{"n_layer": 9, "d_model": 64, "n_head": 1, "n_kv_head": 1, "head_dim": 64, "d_mlp": 192, "vocab_size": 1024, "activation": "tanh_gelu", "norm": "layernorm", "norm_place": "pre", "norm_eps": 1e-05, "positions": "learned", "qk_norm": false, "attn_scale": 0.125, "bias": "all", "tie_embeddings": true, "parallel_block": false, "init": "normal", "init_std_qkv": 0.0625, "init_std_o": 0.0147, "init_std_up": 0.0625, "init_std_down": 0.0147, "init_out_by_depth": true, "optimizer": "ademamix", "lr": 0.00088, "beta1": 0.9, "weight_decay": 0.23, "lr_head": 0.0101, "warmup_steps": 458, "schedule": "cos", "final_lr_fraction": 0.0, "batch_tokens": [8192, 16384, 24576], "seq_len": 512, "doc_mask": true, "train_tokens": 132100000, "steps": 9130, "dataset": "wikipedia_en"}
Each number is 128 + 32 x the weight over its row's rms, rounded and kept within 0 to 255. Layers, rows and columns count from 0. Numbers have three digits each. The size before them is the row's rms in percent of the matrix's.

# layer 3 MLP down, 64x192, rms 0.122, rows 0-63, columns 0-63
094:134101143119143067114165140101137105158113092144096163123114116095151160056159076161071114108142127187081118187142181146135176117159122156173051128152151136131155129103114139190169127077161140
104:151184111123139118141090152165092104106206079153110136107119103130150130125077118115126083103113096065086139129119116074137132123135128121162119190140126112197181143141140088202123119111074106
087:133098172165053129201161150116130143052114087146075147104090118153141186207134135163140090073156112058133109180085127094117139124091149097142163124119140125118114125112124104134166195116153123
104:081119132147103167169124161176051123098162111129121142140194105148083126118150125179146047125150132155136046163104153137151121147179084050085082138186084132168161129133082141116161192128148170
105:153145108128093070075114117117146127126092090126145125093157107124124124132138151144150147169119117106104093117147132242116127154125138141171138081048157129116133091035083109075101118130105108
093:133109091163120189122128101108146102131135139149119121202109144123106135109154174138165093160127140110178126144108091106149114133142172040138133107118124138113107115085125166108107174165142138
116:085065076120147153157150155111157114140123098121132133159122113100098148170161117132057144148134155116182174136121153087227116079178118115116119104085127121134096130197120082105145211176121132
112:110122077118116054127148153134172171144078170118124125195108137147118160123126120128192153145108102139105130114112155074120125149162163178154144126229140115108127129149146151153087204121076120
100:163123127119109079152152117121074157154152104135131156097106132134105170088185125111027130126118031104170168096144096135123147133146136144146158113133087144181104104157103093106151210095142131
116:153113105082113097110142127075148108100114076145130150088153133166180100119146092123053178102157101179136131186072132081079115118056142168102138116103115140160171139112059205168098069121104164
085:079097139217094148113083172144154128113071136166069142123125140184078113184142204129129205163180080145157073150038130176093189185097145136105098138151113113119114169148150139105144114134128170
094:119096118189052138156149144133152134152147170110122139122138144115141146104135139123182145107147168161192102105151126112074141116140188127177095144177137131114141132073181154088142119139212133
103:139134102124188172131137183164192146107145143131138120156128159153146111090161224165074115148139105192195130155114118178065165074127120114131120124130112113144082195112117128128131131086122139
091:144142166100183172150131174077203119118069120143156144146147144133176117115163194171161212111127100106094121126090174089188119161137134119117116106140129119112176121101114112136115130156117127
091:114085142179078136163109094124137146094090126131135123128111154151054131154145118111104099165114120080145145089219138076156146110113109088110176096207130113162108102171207100130137126131147151
099:131161141102097172092103095081104107148174137122136118083166123130091113153134039131163148103105089103041038097155069112110115119115098159113109162143122139097150124100116107163052124099097101
100:128146150177196142131098143075117089151066139138146122077113105120131167065121142091141130155114159146149162148136166109057140181176148105113114122097104131117153122116143072119115164082180125
111:115139170104023134184125093190104159113123142127132122143158096102191191088094114094127090123155119122135149110169088082154142112139140144081158124150134147159123140153205128073120102191089136
111:085075127131111122116131110166129103089107124122122155105111125122146071174104089115150081129122107151103153132174116063103130097076114156110104116134123149128252162186138124192154170098052087
094:131104208156168165142124148107108110185135145139133121105111161129124083127141097097155136174149077148130062068114165098154157041177127127096171124091099103102109157099120153116188149063170125
107:131122137180117133082104171118188119143116105125122127133146091112087125159177156114057127075108200171079157102168098180053095117090127138122007196178114142104187160165130175148126140144157118
086:144125098136128185125138078090111063067142111119142099118179127078129137055091113136143089098119091095114127155209185118137092059169164198139072080115100150148097101095114104082135143111127106
118:109177099148194110116132068133103143146132137127137136152154120122090192178103126196142154180094146089152137056100127071123146109138116120152193146119121111128103090134111152113136111176154082
087:134143119095171103096143104121130146099171113164120153050146089119148122132107177104068137153123134106159114129167134135162138116111066123190197079086109153154114083089095133153102096108117139
101:158138127068074193105064110135117117075132163108105107130120128105147087076125136137160129131114115151119089054193189096125129157144167164087134121114166133131155149109124173118170142117122127
101:153163126125073103189146113159069185229108159148113149124126131142105093110081173127163138101145085128098093191163135152133120186156095103130101155113134161150076148125150106102117108142167095
096:162096145149088155067126069086086108143122105163126150127088106150114093126130139138130119163121157093109185088087163160088120129100135125102091104183126157121149145043124070154103120163174115
115:124084159074115098160126138132148144154133131141151132128115128166175058189114126149077107161146127186056180121155124090157120122107144107122140103124163142162104133179163139136125140110120119
086:122087148124123083088109113126092188161120125116148105151157157160098138124105116104134200167104116111103138144166154109132142153100058168163149115099153095087132114248129121049160117105082162
090:102173140163148182136071080185086103137109104130096136166115081120157160135109135089119173115134113108124157125156104140136128138135144077158160145178118122137089073186148196115128123159146171
098:089123111172151118135139132144173091140139160126122126163128127147135139155111165100076158126148149171181170117093157139083127092086136151098144126141149134136072131105186240121162120164109097
109:155149168114094092155135143118082193157245116135117132096125120074153157144105054150175123141168124122182173186102120142110168150119099151137139102157137112113126073083133103135108139104108151
109:070151091055117117188170130126176149141129183101111112092123139136135149119072083161088176165130127145100162230155133185139117122119149156126168100107134111158105126125174093095109113116143144
106:149153134104137110062152120121105070135148102147148137153068131121130118122107109126133169097119110169136123076135075169113140089088105106125128138139122145103120139108079146121137126038128101
095:053118072094128049154119187145148127136122107130162135106082136125122126094104054103098128144118148153180163149128083169137114205107166108080122117177134136133139130138132120140152100123072147
120:064145115056104106072120128105180181149117090121136110062134116142092100136149088119218137135113157135070121129125157210129114144146177118137145139090148108049142190132151098137103113145097141
095:090094123136180134101119157149153167135093168115170132127139139098146148094113148131127118175058125124176122144172174165096117068158128156111093122169163109155132091132144122147127162079130079
119:187103079124138126066104077079109072082092188141126136199088120102135124147186117115131092104134129112203158137115133178105139151102143146137083180070105130117062138170086122163141158140074115
095:132125141157157135169093142117131139077124113078111090165121155165096108145126192191121102140143100117155101105119113103128148173125121108148173128127092061161118074127079094082137149088113160
100:104157122145183109133171123150139133120130123119128102110154129106107161109130192129199168111173226126113124126158128131147112127161115123136108104055166109132151178139179081151138076123198162
103:155144141122111201113154082101147081136133143143136143071107122190187118136119112077238165164101046151092161233141114180146153182113114159139114150107141165114123111040168163132153113193137116
088:137156139173136115126135095143161112110125156178108156133162134118156137124163145141180158141130106133067102114035153155145136103105159189095126124170127151071108097094133095132080096092073131
098:171101057142135139127105107071132139139181080132114123140128100110131101126143052155126137083153105105066156134093063099094135072190089101112090189084160129115129142084167085099141081189154129
109:168158120201202112196152144149102172120163161133136139096128127136081187164111116159124110087127142116169112091196163186114127142149129124144121207119171131162164178168147120075104077149172129
095:173209135090139070143158192106124170144168183150112153164105133136112076122166115086140106076106133145134184174075127094125118157177081114141143098084121117150101106138129128157110149093135144
092:102124177138147126123123159061140156114062128130111120127112086111118117148082125088152096091137062107126138170088137139164100142165129105096087123122137108121113131148094067102143059140117090
105:124149116072131117091174115169134146111110082131131150139118158129129109130129097121179170149134143069151121085063157109141099085152131135151195140166142169119131131200067142135082078189119113
089:125091158158164133100146145118131106127128147132110132146132157129146180091095138113156125162133156162202079123186147218076120136129125144119116100125144123125132060153131096089081152083113111
089:174138163143132143130106119142118080129120071097134110177102131051111098185122102106135097081100231167100138141164144136120124136101099143151146126181101108165138099111170194130119125183101181
095:124121125158104111134149187107163095102067147114116122150072117156111108186178130090073112146131104110082135162131116123176134133094116086072089137123145118103171153118058166158146119189177139
092:094136164140159117134104093112069133087178145084174097107160149162128117115146195150100111153115168085144107104121117109136118126083097093217135164127087103096081141094142147121145097124174159
113:118120129113164137141147120144123107158086114122128119152108125161134166066106141162159132085135172208167091084070087142117128078086145084125085052135104119096109097122130150073123174134120148
095:136167112106164109112158131177101099158145129112092102099167116138170155114151125136111180106122156119113126096108121079191159093115115076112078162117083126156107163044138152139155034173165164
104:107147202159180086084108115140058132066140143140129135143199137142140142119111167156087127137124169082189129164163158118128108149122173104119089076106112098102118140059140132091103125162149097
097:169075086108104116173097055151132159084133148151115126169117122184094064146199097124093001133134113121160100125126097131154135087098093150137164120090117155131119142135117095135178139137125110
101:124133113030163155151178118150107103148071126142124136151144182148113072131136089085214121116137129131030105102188144218156121160158105150126187139101149144143141149162135120090133129164108102
090:153136118149061174127065108151157154158128169046226081126163121110167101169116152140123141123083118107139111169055085092096057195139170162153152161114156134116103125150118108171115142131093081
102:109140145172057188157123138080152157071144112112127126121198135157119081110123248139132150163116193077095109083150108104157127134163116139083194123161134119168107148095084138139139107161096110
087:140128125094165104095133138091147149182175171092164075123124152110116117145138077153091129126115089157126139106038059134151049131139153149084074102078164130139123168164144158226117129097106113
115:104116135083123160138139154155099095150156107122117105142166129104159100180111071084130100141095144096037174111119106090085127113186159095127167118064138123132083106130109093130141045115153151
099:158083082076156134135119180164155120142171128141090165095142109105111149070100098170083128158127178100175131096161068047160135111087159136167111172117090124103172125158129167144110176123127122
097:130174120075161105131147154101088139129086144114149124121094145086113099108150128099116085085146114163133151109145107211128146162154071109141094145180142128180120141139142152163134136095122100
087:131107134151152126110146175189153091103082115097149131100116106072075202091089097113131154101175146132071067090126145135098122103139127141137139124112086144111229119178105104143150117111115147
089:122131181165108149146117073136115131172148129089163112159094139075169130123104136143133090089141114134092149183119172148166118127096123120064188139171143132089149108106133167083102107095145116